Each number is 200 + 40 x the weight over its row's rms, rounded and kept within 0 to 999. Layers, rows and columns count from 0. The size before them is the row's rms in percent of the matrix's.

# down: layer 13 MLP down (transposed), 704x256, rms 0.162, rows 71-105, columns 128-191
# gate: layer 13 MLP gate, 704x256, rms 0.237, rows 72-106, columns 128-191
# up: layer 13 MLP up, 704x256, rms 0.242, rows 72-106, columns 128-191
down71,095,212,136,188,232,165,236,186,140,248,271,195,212,179,265,204,208,199,180,242,194,205,219,211,216,211,172,175,243,199,190,232,232,195,173,129,140,187,212,156,266,192,293,144,170,258,184,173,204,266,186,150,209,153,189,189,200,158,204,235,170,161,212,221,160
gate72,100,166,175,234,171,133,206,301,177,154,201,176,280,240,208,147,224,153,172,181,193,196,212,51,182,228,138,188,209,211,190,182,280,244,208,150,242,184,233,229,217,143,152,230,283,200,268,183,210,186,183,228,182,243,204,231,242,233,169,201,232,273,182,228,210
up72,095,216,205,196,167,174,255,227,125,159,170,183,132,194,182,157,178,208,293,182,170,215,185,116,184,249,188,182,227,218,211,177,156,164,206,165,213,220,237,221,217,166,157,134,204,274,141,181,266,164,260,195,134,142,218,276,228,188,307,191,198,211,144,240,177
down72,099,124,164,185,250,191,235,173,204,243,233,232,147,240,190,217,202,141,231,194,249,156,224,158,248,184,207,221,226,245,180,290,193,244,214,294,136,253,244,148,170,148,235,246,198,226,199,242,229,192,250,173,235,217,234,243,226,234,264,275,220,276,180,223,148
gate73,100,123,205,158,212,133,194,199,210,206,210,209,200,227,214,186,202,190,185,181,215,206,235,187,213,223,208,160,194,237,144,219,243,245,217,147,204,196,205,161,191,207,138,206,235,206,242,202,197,181,147,311,196,169,129,192,208,225,311,208,210,154,222,249,156
up73,094,171,133,260,197,193,188,223,214,244,216,159,158,194,276,230,205,180,198,219,167,174,217,226,232,186,195,150,254,247,190,194,187,192,91,130,208,171,173,214,208,293,241,116,169,113,203,251,223,160,205,179,185,205,191,220,229,212,145,204,246,191,179,163,224
down73,096,170,293,233,167,218,228,190,129,237,259,206,190,241,236,202,130,292,225,191,197,247,165,238,261,223,248,142,166,176,210,113,133,149,159,189,187,233,258,206,244,178,249,227,219,306,258,188,247,271,246,234,173,181,200,235,112,203,177,140,175,186,227,215,208
gate74,101,171,203,214,159,242,237,180,234,243,233,226,240,159,213,234,285,198,183,171,265,224,114,208,214,170,208,166,256,314,159,248,237,219,234,189,214,194,225,157,177,164,163,194,160,219,182,175,232,179,195,198,223,240,222,184,239,191,152,221,197,228,195,160,173
up74,096,243,215,209,222,224,213,209,201,144,214,182,233,194,172,193,314,189,225,206,213,262,204,202,156,183,153,169,139,181,197,200,318,231,219,138,166,181,261,222,232,230,178,195,261,259,248,174,177,240,167,203,185,169,163,192,239,224,230,153,226,161,153,191,165
down74,097,199,156,161,183,181,177,232,131,241,213,192,228,257,154,184,160,228,194,154,177,145,236,227,217,217,236,111,237,215,236,196,270,192,176,178,154,202,220,230,172,208,144,214,199,167,197,208,263,214,313,200,235,126,197,185,179,191,193,227,224,268,262,231,284
gate75,103,161,119,204,200,175,211,245,240,153,169,233,202,168,220,205,167,260,157,193,178,235,201,192,196,141,205,190,200,254,153,139,209,182,92,257,169,174,189,176,146,177,184,143,199,195,244,218,175,186,222,151,154,200,162,205,144,199,177,233,284,262,211,249,168
up75,102,180,212,235,159,235,193,156,266,250,203,167,203,213,219,231,223,252,173,210,190,266,166,175,205,215,233,235,144,225,219,221,152,249,213,107,106,179,259,211,138,173,256,147,145,176,198,159,173,202,233,130,231,216,96,230,189,195,210,175,216,247,185,136,209
down75,100,179,213,229,221,213,221,208,79,272,264,256,207,207,172,190,183,174,191,152,200,217,150,159,171,241,207,280,202,185,162,198,178,146,245,260,216,242,143,171,219,240,201,210,164,259,149,216,153,265,208,185,222,187,268,153,157,123,227,241,202,238,197,152,174
gate76,097,143,227,172,134,174,214,155,272,200,175,233,148,172,189,191,146,238,236,123,143,224,175,258,209,247,178,182,240,216,194,105,185,207,231,221,214,139,279,226,258,265,144,212,171,159,260,199,240,194,181,162,232,231,217,202,114,115,123,242,155,236,238,250,233
up76,099,150,197,182,221,234,212,203,178,156,158,200,249,263,199,246,215,186,245,196,287,212,164,200,210,191,182,198,247,152,126,248,183,140,174,214,229,192,269,187,208,159,187,168,203,249,182,197,228,131,184,91,209,253,192,159,230,263,230,221,203,228,150,168,218
down76,101,196,108,204,177,149,119,231,244,242,132,203,176,202,143,242,270,185,167,171,195,174,221,241,227,196,88,202,167,174,160,286,191,213,119,207,169,252,104,181,100,137,170,204,263,100,253,219,159,165,181,211,170,264,241,194,257,177,265,210,270,181,158,163,210
gate77,094,271,166,183,144,181,301,232,164,196,153,216,180,206,205,201,195,241,191,241,218,224,287,191,220,276,261,239,180,166,190,198,213,215,156,171,248,232,123,169,237,188,222,131,324,192,152,158,259,180,203,131,193,225,200,212,195,218,201,211,201,216,150,154,225
up77,097,189,197,228,195,160,239,180,172,218,263,202,174,264,132,194,201,233,221,177,189,170,177,240,165,191,157,151,234,164,209,257,199,132,196,246,213,158,169,218,170,205,199,238,146,282,193,162,144,208,218,262,289,139,171,151,253,192,156,164,220,178,237,230,224
down77,093,203,165,212,232,174,239,179,128,205,200,190,208,208,223,239,266,207,157,199,225,232,211,152,186,241,248,247,158,136,233,194,199,184,171,206,200,186,196,220,203,171,132,212,241,192,194,217,182,228,194,152,162,174,168,181,158,294,223,201,133,240,164,227,261
gate78,098,191,139,249,229,81,184,234,149,221,116,158,227,245,155,165,169,209,249,236,154,211,181,219,178,204,166,156,225,205,63,217,169,114,286,210,241,200,217,208,196,287,148,172,261,249,191,154,197,197,149,181,290,109,184,145,204,169,254,158,194,154,235,191,166
up78,097,241,258,200,192,220,223,173,243,162,186,264,133,220,195,195,207,186,254,251,178,250,199,161,128,222,204,156,250,311,184,165,200,197,321,232,160,112,203,226,197,232,220,209,184,208,167,253,199,133,162,238,97,187,203,215,205,208,279,253,155,238,265,180,206
down78,095,244,168,117,222,170,148,197,194,216,231,77,153,250,283,148,207,187,164,191,205,142,263,306,252,256,146,163,105,244,225,234,172,272,248,234,216,227,205,260,150,202,228,147,184,221,171,191,162,177,202,250,198,192,312,261,268,172,233,204,205,128,217,217,180
gate79,105,161,237,141,167,219,206,214,195,185,217,243,181,169,237,187,148,296,189,281,239,201,161,177,203,186,273,194,250,227,207,285,236,183,192,188,199,195,136,193,211,159,194,169,118,286,139,219,203,182,175,213,190,134,268,214,116,219,211,200,148,249,251,312,229
up79,104,206,117,210,179,233,189,144,218,126,215,173,187,189,234,270,122,200,216,168,196,229,165,143,200,188,221,217,180,185,258,166,218,100,182,213,223,238,180,227,213,268,235,212,276,104,265,246,246,156,177,209,166,116,134,192,223,209,196,173,277,247,242,205,180
down79,102,183,185,224,175,215,225,159,273,250,190,217,225,272,173,207,217,242,217,133,245,223,192,195,190,161,153,184,225,106,309,214,240,147,247,131,220,161,202,163,145,153,243,195,219,186,160,184,280,208,195,216,302,167,170,178,225,227,154,161,255,223,206,193,233
gate80,102,167,196,222,238,183,147,147,178,272,241,251,217,219,138,169,267,215,236,177,220,221,201,278,221,208,143,194,163,198,262,241,209,249,265,252,188,209,235,137,256,152,247,175,220,228,249,220,218,155,225,136,242,310,171,188,207,149,212,163,177,234,177,247,166
up80,097,207,268,164,266,261,285,154,244,192,189,170,197,212,122,229,188,163,158,185,206,218,204,251,217,164,205,241,207,180,202,232,252,197,189,149,254,83,232,179,135,181,237,241,180,172,163,143,167,187,203,151,209,192,115,251,233,217,194,246,185,156,158,142,191
down80,103,216,275,102,237,215,272,111,158,168,232,198,191,226,187,190,195,182,203,171,206,166,231,168,227,231,178,233,270,108,243,296,212,272,189,129,100,130,236,234,166,241,264,163,199,159,149,236,209,226,195,158,173,209,145,246,201,145,164,223,199,185,204,233,188
gate81,099,283,137,200,249,159,213,202,242,256,195,206,197,273,126,205,216,228,215,189,216,213,137,175,171,177,267,143,170,242,207,197,197,187,157,250,161,187,185,176,219,175,195,234,173,175,245,215,258,205,163,182,188,164,227,112,241,210,173,292,203,210,188,143,217
up81,098,212,202,174,248,184,283,255,146,176,205,320,224,244,224,190,197,255,156,183,241,201,195,151,114,223,161,170,208,189,210,196,184,164,257,174,183,216,189,199,98,163,147,182,217,213,136,219,132,204,138,199,217,185,145,216,178,215,211,247,174,171,166,232,134
down81,096,187,194,193,223,194,258,301,198,108,157,184,176,252,241,233,205,136,231,210,204,252,159,186,201,226,221,170,232,235,121,124,201,242,168,153,179,172,171,203,246,211,203,269,196,138,166,269,247,214,258,206,196,276,217,205,166,179,217,210,178,238,246,207,261
gate82,100,213,117,201,191,118,192,207,187,234,241,202,226,171,181,230,240,146,137,226,153,134,192,186,188,249,186,238,199,164,229,193,221,222,230,177,132,173,201,142,215,167,231,143,165,221,155,215,169,173,177,214,221,109,220,236,205,299,241,192,221,178,265,161,169
up82,097,205,220,245,247,171,170,199,212,124,112,125,182,228,167,214,202,163,237,184,174,205,211,193,220,163,157,209,217,178,260,170,153,185,224,177,203,156,221,218,175,201,251,122,163,212,207,193,204,179,196,247,259,196,212,215,99,161,178,185,184,169,254,314,270
down82,099,196,192,211,196,214,221,228,158,213,249,280,171,152,212,227,207,238,126,162,234,193,231,153,263,229,303,202,213,185,183,241,142,183,215,158,302,181,215,220,170,227,210,223,195,153,178,227,163,232,190,177,191,199,184,253,118,218,168,197,175,208,178,209,127
gate83,107,163,172,212,238,202,162,232,191,194,159,142,234,247,182,172,101,255,230,147,179,184,178,279,251,188,247,290,174,162,121,175,204,187,198,199,255,161,258,142,214,296,212,217,229,126,235,241,255,201,219,215,176,268,138,244,242,220,151,248,155,171,154,259,242
up83,102,229,242,170,191,252,259,145,194,231,235,224,153,238,161,202,278,206,249,150,229,122,197,173,246,241,233,190,217,135,171,236,197,232,256,204,200,236,220,149,203,206,139,135,193,266,186,183,170,268,213,147,214,156,153,244,173,163,179,153,214,183,217,108,199
down83,097,216,287,183,219,208,162,157,192,308,180,239,174,243,235,147,275,232,216,182,194,123,132,161,131,247,225,114,212,198,183,192,192,231,217,207,218,163,208,118,195,130,250,196,225,215,165,179,241,249,261,175,252,225,132,174,224,154,163,155,240,215,172,223,194
gate84,099,220,191,215,179,252,173,183,223,197,230,214,216,159,198,171,158,246,173,222,220,169,237,198,205,129,184,219,248,204,188,255,185,176,199,177,168,214,183,101,183,257,216,139,241,175,222,233,217,181,229,246,277,180,289,241,79,170,198,133,228,251,158,185,298
up84,098,160,178,276,210,143,256,256,239,208,205,179,228,169,80,160,174,199,148,195,163,198,197,151,143,216,218,228,135,214,229,206,245,229,65,206,176,177,135,251,211,191,240,151,250,185,156,195,185,190,171,190,208,122,234,192,177,129,240,233,201,184,206,253,261
down84,100,177,262,219,248,213,210,191,186,155,117,187,138,173,179,129,189,209,205,193,209,201,147,220,154,152,244,206,173,225,136,163,240,243,170,252,211,272,276,94,151,222,202,210,268,267,177,199,239,200,203,273,223,202,229,211,160,153,271,206,146,181,104,233,224
gate85,100,249,202,225,115,204,198,181,68,97,175,254,216,170,200,152,67,207,214,173,274,163,227,259,152,193,236,145,194,176,209,235,202,193,164,169,240,199,227,173,212,164,192,238,233,185,215,202,250,157,237,211,222,222,291,200,275,195,182,230,264,224,175,186,211
up85,102,200,226,178,222,185,198,238,186,187,198,219,167,220,200,149,201,167,252,306,218,168,210,169,188,257,263,134,207,211,186,211,168,74,184,154,246,276,220,157,234,209,213,227,222,220,126,227,252,197,199,153,226,186,237,228,182,223,129,237,258,237,226,169,191
down85,101,221,224,191,173,194,131,298,220,153,223,255,158,241,156,272,104,180,225,181,219,181,213,238,256,154,182,197,179,175,135,204,143,134,264,223,121,207,164,166,156,183,239,106,136,187,240,256,178,123,143,173,265,97,219,224,232,217,148,184,244,228,171,134,204
gate86,099,161,109,141,221,226,179,182,169,206,215,127,176,193,296,221,153,216,140,208,240,175,188,141,179,231,183,234,190,196,163,137,165,253,169,163,152,246,287,305,283,145,257,247,106,180,227,220,237,217,188,205,243,271,150,204,196,232,204,175,210,223,195,232,197
up86,097,215,200,122,243,191,187,197,263,198,300,218,214,211,251,157,265,296,188,212,200,182,214,174,179,255,175,190,229,243,207,204,165,199,176,165,221,202,200,186,164,199,203,272,239,147,214,208,231,164,203,163,237,155,225,269,182,250,147,163,134,206,148,176,205
down86,099,183,218,159,134,268,188,288,164,192,180,180,235,183,126,196,177,215,204,262,185,176,213,254,159,192,194,213,199,167,180,181,144,164,211,160,173,222,250,139,136,219,171,181,195,128,156,228,115,155,124,176,111,190,200,165,222,270,198,252,216,107,172,261,161
gate87,101,204,178,123,278,282,204,210,250,194,173,202,179,226,210,199,225,218,246,193,210,120,184,203,194,180,181,195,207,285,166,218,298,241,180,232,145,197,160,230,139,221,229,209,213,93,196,178,186,266,195,221,159,175,158,218,236,271,233,174,205,211,183,202,154
up87,103,173,172,167,216,220,288,158,146,219,148,136,227,194,174,226,216,179,288,237,199,251,216,228,177,194,256,185,167,218,202,226,220,220,244,236,136,147,186,140,207,133,228,214,262,113,181,273,145,181,190,201,256,175,193,202,159,144,207,195,290,230,219,223,230
down87,098,182,231,224,139,189,158,231,164,175,216,210,228,100,220,210,205,187,224,235,150,235,216,193,189,243,197,268,179,182,215,237,150,215,118,254,217,208,174,209,178,185,194,193,152,155,147,198,186,213,201,161,229,175,289,212,185,192,240,107,230,219,270,227,172
gate88,099,182,207,123,259,265,204,296,243,199,201,298,136,114,169,209,235,218,165,245,185,179,133,210,221,206,179,231,227,215,217,187,247,252,162,181,232,244,140,219,196,132,170,220,225,223,176,197,245,164,187,141,202,261,205,184,163,257,162,120,120,252,238,183,193
up88,105,143,145,228,267,237,141,206,194,156,179,226,219,150,130,250,194,155,183,172,168,216,199,202,188,230,229,117,256,172,279,134,248,164,136,165,250,190,179,278,174,217,183,192,209,151,172,236,230,166,195,133,183,199,219,191,243,158,250,271,208,215,222,161,137
down88,098,191,204,169,146,220,117,167,254,227,198,106,185,206,174,209,162,247,271,165,204,224,153,212,187,186,177,162,206,279,196,188,221,194,211,220,190,260,160,185,190,140,291,294,263,231,233,164,214,172,173,195,156,258,147,172,223,164,222,201,143,201,216,200,217
gate89,101,165,162,218,178,178,161,159,184,234,164,264,182,224,110,216,210,167,233,212,228,231,173,151,161,188,209,252,240,235,228,105,202,213,149,236,241,220,234,207,125,234,224,203,228,175,192,271,198,194,192,193,218,241,209,158,140,141,168,258,176,211,236,183,189
up89,100,322,220,140,189,198,232,209,176,184,261,211,101,217,170,281,261,190,184,234,200,261,204,227,228,180,218,210,200,267,248,248,268,197,180,193,201,216,216,223,187,193,183,215,159,196,141,268,234,255,227,223,264,148,162,202,215,229,261,171,186,225,121,269,136
down89,102,160,164,277,198,214,193,169,207,165,274,180,148,244,245,223,197,157,268,274,123,232,227,208,203,150,215,225,189,101,184,250,225,126,238,252,208,235,301,116,200,170,198,257,138,174,285,199,174,206,222,267,140,252,203,195,160,155,232,214,171,181,179,222,133
gate90,102,114,288,230,144,129,259,200,164,188,145,217,99,221,208,213,258,257,249,175,236,175,205,121,158,202,124,201,232,228,244,218,222,258,175,142,218,233,172,255,210,242,214,229,173,193,206,240,245,169,242,238,197,193,234,165,248,232,180,239,219,143,130,194,160
up90,099,224,248,224,236,216,195,213,145,127,176,235,115,135,216,228,252,223,212,206,114,155,184,252,199,173,161,184,196,262,144,215,232,234,223,161,210,209,209,141,208,205,251,184,163,189,136,180,258,237,274,213,206,226,226,242,200,244,169,154,263,162,165,219,227
down90,103,204,176,186,191,248,185,199,186,192,158,169,177,178,165,244,159,130,204,182,184,300,213,249,257,222,156,196,225,189,201,248,242,176,199,226,183,223,133,185,185,194,265,221,215,199,247,232,234,159,186,268,154,253,222,188,185,240,231,198,244,280,207,242,259
gate91,103,178,223,192,188,142,148,126,167,149,143,177,116,211,233,189,173,175,190,166,226,208,197,212,273,249,214,147,180,222,156,151,159,339,166,168,245,218,221,194,266,202,162,209,174,208,200,237,229,216,238,187,197,272,268,241,157,190,141,214,227,129,198,234,231
up91,103,175,197,225,141,148,176,200,154,220,167,154,72,243,228,220,164,112,228,188,164,181,245,182,102,172,153,190,157,187,191,201,188,191,126,221,188,199,207,154,192,190,186,239,168,147,256,221,303,215,155,198,254,184,211,136,281,217,136,253,195,211,132,151,176
down91,104,126,177,231,214,129,209,223,201,213,117,158,338,165,190,205,219,198,122,199,223,216,237,218,181,203,186,147,239,171,268,185,214,172,205,238,232,145,202,268,206,188,195,194,190,170,177,274,147,199,167,244,182,172,212,205,280,305,206,262,210,249,189,175,228
gate92,100,158,238,189,178,262,256,235,177,173,307,155,136,221,204,299,212,212,266,117,276,246,199,192,227,168,166,127,229,165,182,281,210,155,260,221,226,266,222,206,210,162,223,201,231,149,201,203,143,209,190,242,167,176,155,205,164,228,194,202,240,259,211,223,232
up92,099,204,257,226,172,195,210,244,214,162,205,172,209,188,181,225,200,164,159,201,256,174,193,152,215,256,213,257,240,199,210,82,148,212,193,188,143,172,124,223,275,264,264,221,212,224,194,220,188,269,240,197,213,216,153,194,156,197,165,176,198,188,213,170,213
down92,100,159,176,145,176,194,205,153,135,258,198,203,216,156,199,99,202,190,149,243,169,162,157,237,190,207,227,231,104,222,214,198,123,183,223,150,146,250,194,245,172,256,212,232,172,167,155,164,194,162,193,157,174,190,184,176,188,207,148,155,232,162,251,277,240
gate93,100,230,193,209,191,202,244,263,245,123,201,260,183,232,178,191,213,204,213,165,198,209,160,225,103,236,222,207,196,185,209,243,238,204,162,200,142,193,185,152,147,216,178,219,251,219,234,215,205,160,137,181,212,191,193,167,210,143,161,201,197,181,181,260,83
up93,103,104,197,251,272,258,140,261,250,224,159,166,233,139,177,158,167,163,255,179,215,143,295,207,230,203,240,245,170,268,205,191,226,195,117,190,237,222,198,240,146,222,233,183,173,245,119,193,238,189,202,167,275,192,139,210,236,268,252,204,143,164,189,164,233
down93,098,198,270,204,221,212,143,150,190,149,249,175,250,191,213,176,273,197,192,160,175,244,217,216,157,191,194,176,179,189,137,191,145,190,258,196,204,180,214,288,116,151,218,169,115,200,180,223,181,216,218,233,174,251,269,248,233,243,121,270,163,188,193,234,129
gate94,103,197,209,180,203,133,132,265,163,180,210,207,204,184,245,247,187,198,126,156,175,212,209,232,234,227,241,222,220,193,252,215,230,269,182,147,134,253,150,209,196,177,208,169,192,192,152,241,200,194,293,184,204,222,176,187,248,238,216,230,100,221,187,231,170
up94,099,181,172,207,218,172,213,153,228,180,239,254,204,168,251,207,225,218,158,286,195,124,211,335,196,176,157,242,160,193,167,245,213,221,248,243,246,180,215,182,235,245,239,203,211,165,206,187,238,201,200,163,173,162,228,229,177,178,207,301,150,220,240,145,230
down94,102,199,202,127,183,188,204,153,293,181,250,180,197,206,184,197,149,214,239,181,178,197,257,223,196,132,179,236,239,250,169,210,252,197,211,230,169,224,198,222,207,199,184,198,136,258,201,259,284,238,161,224,180,123,157,224,186,154,220,258,239,235,157,170,168
gate95,100,144,192,228,248,246,180,221,110,133,169,211,132,180,186,188,244,179,195,257,221,220,195,238,147,249,209,122,221,204,172,161,249,222,141,197,214,269,213,185,232,197,113,175,262,287,224,153,255,218,186,216,229,203,223,166,263,117,179,164,128,140,266,132,195
up95,100,202,163,214,152,182,198,153,149,247,196,151,225,177,203,261,279,227,163,280,169,204,169,226,194,167,292,181,108,208,226,167,230,203,173,271,185,253,204,233,201,288,241,240,189,231,154,234,248,167,187,166,236,252,212,249,202,185,218,157,193,264,205,180,156
down95,097,278,199,221,194,211,227,165,273,262,234,207,301,197,264,209,196,242,236,150,202,220,149,188,186,235,256,243,171,233,230,230,181,233,187,239,252,209,169,180,190,182,197,191,287,223,204,208,305,149,210,168,193,155,194,176,199,186,170,272,238,279,193,263,158
gate96,099,241,179,224,219,175,223,181,161,219,219,181,220,166,186,235,193,158,205,178,177,116,241,194,196,280,299,197,187,243,194,196,143,156,235,157,242,237,254,212,217,309,220,198,204,151,162,131,238,233,190,253,220,211,265,193,229,148,191,205,128,208,226,219,201
up96,101,129,176,205,259,190,249,182,153,166,165,227,259,188,165,222,165,175,196,200,225,227,218,169,217,198,174,174,223,250,159,152,118,165,150,173,260,184,180,269,138,223,226,185,204,186,206,202,179,314,139,202,178,222,191,189,216,185,275,193,150,179,167,187,178
down96,101,144,141,197,205,219,179,125,148,235,205,213,216,166,212,215,253,200,215,201,208,129,177,207,131,185,204,188,271,202,206,208,236,245,230,200,159,151,223,218,182,221,154,265,222,158,223,209,175,238,250,303,211,294,177,129,240,198,176,189,263,155,216,185,233
gate97,099,175,134,185,207,163,235,201,246,153,250,231,185,237,175,238,269,185,220,184,172,125,280,223,264,241,208,215,257,205,186,95,225,218,189,210,165,190,249,116,197,250,189,133,195,155,214,256,199,181,280,180,175,129,238,260,234,155,176,219,224,212,239,177,239
up97,098,187,230,189,182,214,191,224,164,186,190,169,245,224,154,176,248,225,146,176,251,160,204,217,230,203,162,180,207,143,154,173,193,184,201,190,180,175,231,175,112,232,251,200,186,220,148,147,233,308,159,207,224,224,131,151,200,151,142,201,148,209,198,185,232
down97,094,204,203,128,247,209,153,284,150,318,111,182,216,163,219,183,203,282,168,173,178,208,202,185,162,118,166,272,215,183,227,189,221,233,192,188,196,238,211,174,178,239,185,248,149,204,200,225,297,143,269,210,203,156,176,133,215,196,154,211,180,214,214,223,171
gate98,099,224,160,236,280,208,192,233,211,265,114,192,232,230,123,169,163,227,245,237,223,207,294,228,225,166,176,186,163,183,125,261,208,183,171,188,248,222,194,191,244,109,295,157,228,125,147,138,164,253,259,287,224,293,168,245,184,270,203,249,218,246,251,130,200
up98,099,134,184,188,152,135,233,228,159,166,162,233,160,152,193,236,173,216,221,217,221,211,169,118,194,206,221,187,225,214,193,144,147,164,203,237,231,207,153,150,170,201,234,149,173,242,211,171,209,230,215,203,222,110,243,191,231,258,203,216,226,155,201,139,168
down98,100,173,189,267,211,150,244,187,356,171,186,211,236,190,167,117,194,157,245,234,229,185,224,209,168,248,210,242,230,228,193,150,253,192,173,229,235,224,257,215,223,148,192,211,214,179,258,171,208,130,229,177,195,199,184,118,214,207,190,186,148,197,114,213,186
gate99,099,230,227,232,129,105,209,216,284,152,204,127,194,242,155,287,220,179,218,150,122,182,154,183,180,187,162,229,232,198,280,200,257,239,199,228,171,141,185,280,142,217,160,254,167,147,222,228,170,228,253,208,129,183,231,184,198,281,179,176,215,306,271,161,157
up99,100,224,170,166,170,129,180,216,236,215,245,219,252,152,190,205,147,133,246,216,229,227,142,172,151,200,226,200,220,189,173,215,148,162,163,202,130,224,211,149,240,244,242,220,236,251,118,170,146,169,199,213,201,203,158,207,276,216,198,190,205,268,126,117,171
down99,101,257,259,188,201,206,203,190,292,194,137,144,207,277,182,249,187,261,187,153,231,188,244,190,212,149,234,198,214,355,193,241,291,197,196,155,191,242,203,192,180,267,190,227,223,166,177,116,221,176,168,204,246,198,194,167,179,179,176,217,265,185,197,155,161
gate100,101,169,119,128,208,195,157,206,187,98,200,140,176,203,209,266,207,175,105,196,197,243,215,137,193,199,331,196,260,224,163,253,211,227,194,179,204,161,173,236,263,207,223,129,172,238,242,249,159,171,292,195,206,236,199,199,212,190,200,211,190,240,155,279,199
up100,101,241,242,257,191,217,164,199,192,147,120,234,207,211,163,240,177,196,169,116,198,164,210,190,141,118,168,167,175,263,222,98,206,162,195,142,152,170,196,201,127,203,267,173,192,191,213,178,199,257,194,189,187,227,330,251,187,154,171,225,207,256,240,239,156
down100,104,189,210,185,178,211,159,145,200,182,181,149,224,256,195,231,185,184,196,203,150,262,183,242,215,174,165,247,207,140,185,198,164,137,166,125,200,181,150,188,259,161,167,125,160,219,188,186,217,284,216,190,96,222,276,231,162,192,109,169,241,220,261,153,178
gate101,099,226,203,188,225,164,207,195,231,189,229,146,191,207,217,187,246,188,195,116,188,206,173,278,201,221,139,162,207,87,137,262,218,230,220,271,209,120,122,210,173,270,302,214,220,142,149,189,209,157,186,42,178,202,161,222,252,104,264,172,137,205,212,219,158
up101,099,151,144,182,147,137,192,228,157,277,178,140,173,217,143,208,290,216,234,193,216,183,185,233,216,188,132,178,261,171,150,197,173,253,165,203,278,152,191,210,225,201,132,185,165,203,190,186,139,189,220,204,177,219,190,182,247,167,250,150,185,329,211,182,130
down101,099,144,243,268,137,145,277,264,133,153,225,269,150,176,243,149,220,252,159,217,205,192,178,155,228,196,276,182,135,220,245,230,207,177,216,155,183,189,241,155,237,236,174,123,187,185,216,156,192,298,171,185,195,195,111,226,211,167,202,188,261,201,298,236,243
gate102,100,174,141,176,186,154,270,255,209,202,293,193,217,133,217,120,176,201,198,133,216,187,144,189,213,253,276,107,179,210,183,237,248,189,114,172,221,142,149,173,207,229,107,174,194,228,211,237,216,245,201,252,193,136,229,144,208,232,153,278,206,179,149,215,233
up102,102,188,138,187,212,145,240,139,241,235,206,215,118,152,188,175,243,191,184,167,166,163,203,201,238,196,132,100,213,171,193,176,144,145,239,195,185,258,125,181,166,234,199,184,227,186,156,259,208,166,150,164,190,174,247,135,203,195,156,280,225,161,165,254,178
down102,095,189,210,143,191,247,218,174,199,211,175,240,158,229,185,200,211,269,178,146,212,154,205,186,209,175,265,103,209,212,116,232,191,256,210,232,255,179,208,190,185,200,181,191,113,212,167,261,236,165,167,174,176,184,255,233,172,227,204,209,142,134,227,188,230
gate103,098,200,241,232,130,184,184,233,155,215,216,245,220,185,148,108,239,170,218,200,166,143,225,203,185,198,264,224,195,232,162,231,136,194,171,164,189,194,195,233,138,190,188,219,148,202,251,290,182,204,230,228,182,297,205,217,175,223,226,202,176,197,118,236,221
up103,098,162,198,243,190,188,205,244,230,170,186,208,196,223,200,207,176,191,140,182,316,181,224,230,117,130,220,189,203,157,151,198,230,278,171,194,179,205,181,122,172,180,196,215,198,145,251,194,229,177,128,210,202,191,255,234,178,199,270,175,311,218,191,193,153
down103,101,238,238,163,228,220,176,261,267,159,225,178,206,286,301,189,221,208,167,202,191,170,268,187,141,246,290,126,191,203,178,215,184,219,226,223,276,262,199,230,197,171,171,159,174,199,203,139,242,214,217,190,150,176,245,165,205,203,188,179,229,231,164,174,227
gate104,101,212,245,204,158,236,236,222,175,162,184,216,185,197,134,118,139,120,242,149,184,223,218,218,248,150,191,205,213,189,132,160,203,227,245,153,185,188,197,214,141,236,201,202,209,300,190,200,165,209,241,187,193,223,212,186,197,120,188,192,164,186,184,192,225
up104,105,180,210,106,185,139,177,184,181,244,175,183,245,172,229,226,213,278,232,291,171,140,176,236,221,206,208,153,258,195,176,243,168,226,188,236,221,258,212,125,115,230,172,233,175,152,179,238,170,151,268,137,175,199,192,160,244,170,195,151,174,260,279,151,219
down104,100,235,185,213,193,207,242,165,184,182,104,209,215,137,278,242,93,165,141,143,211,225,263,143,197,162,222,156,229,200,246,234,148,160,184,256,228,201,292,135,131,174,274,167,243,147,179,155,277,262,215,190,156,227,210,208,177,189,183,275,177,220,256,171,184
gate105,103,243,97,219,231,188,225,226,199,203,193,175,179,200,188,148,240,245,204,208,228,202,164,231,168,242,224,221,255,252,223,163,246,236,226,214,180,180,268,167,159,185,194,194,154,166,201,189,196,198,226,163,211,160,193,233,163,175,223,216,258,260,208,102,181
up105,101,145,150,227,235,245,220,206,124,243,168,219,206,151,230,144,194,163,217,185,218,196,133,178,164,152,216,233,148,174,94,244,172,180,251,208,192,196,251,227,242,136,216,155,211,183,137,138,196,249,230,209,159,255,223,167,200,180,167,162,188,190,210,186,242
down105,099,206,118,234,240,219,142,234,183,177,278,194,201,203,197,189,211,210,181,199,185,247,198,185,247,199,194,161,122,210,215,220,172,150,224,188,209,154,178,194,196,208,234,140,139,159,213,220,165,150,216,258,241,285,189,232,184,223,225,260,267,188,242,163,120
gate106,102,196,238,181,202,150,262,220,161,215,79,233,183,212,224,258,141,233,169,221,87,206,231,272,133,247,265,183,206,200,175,212,185,127,172,223,228,162,157,236,183,162,217,200,105,238,189,252,207,133,282,160,218,233,185,163,205,228,201,245,187,290,207,200,216
up106,101,206,163,206,246,196,160,220,221,113,192,119,199,189,181,203,199,171,188,173,192,212,163,227,103,245,211,232,190,157,215,197,236,157,194,257,150,222,248,224,168,198,187,207,179,218,135,186,137,253,226,151,174,193,184,251,185,154,144,168,144,178,281,242,175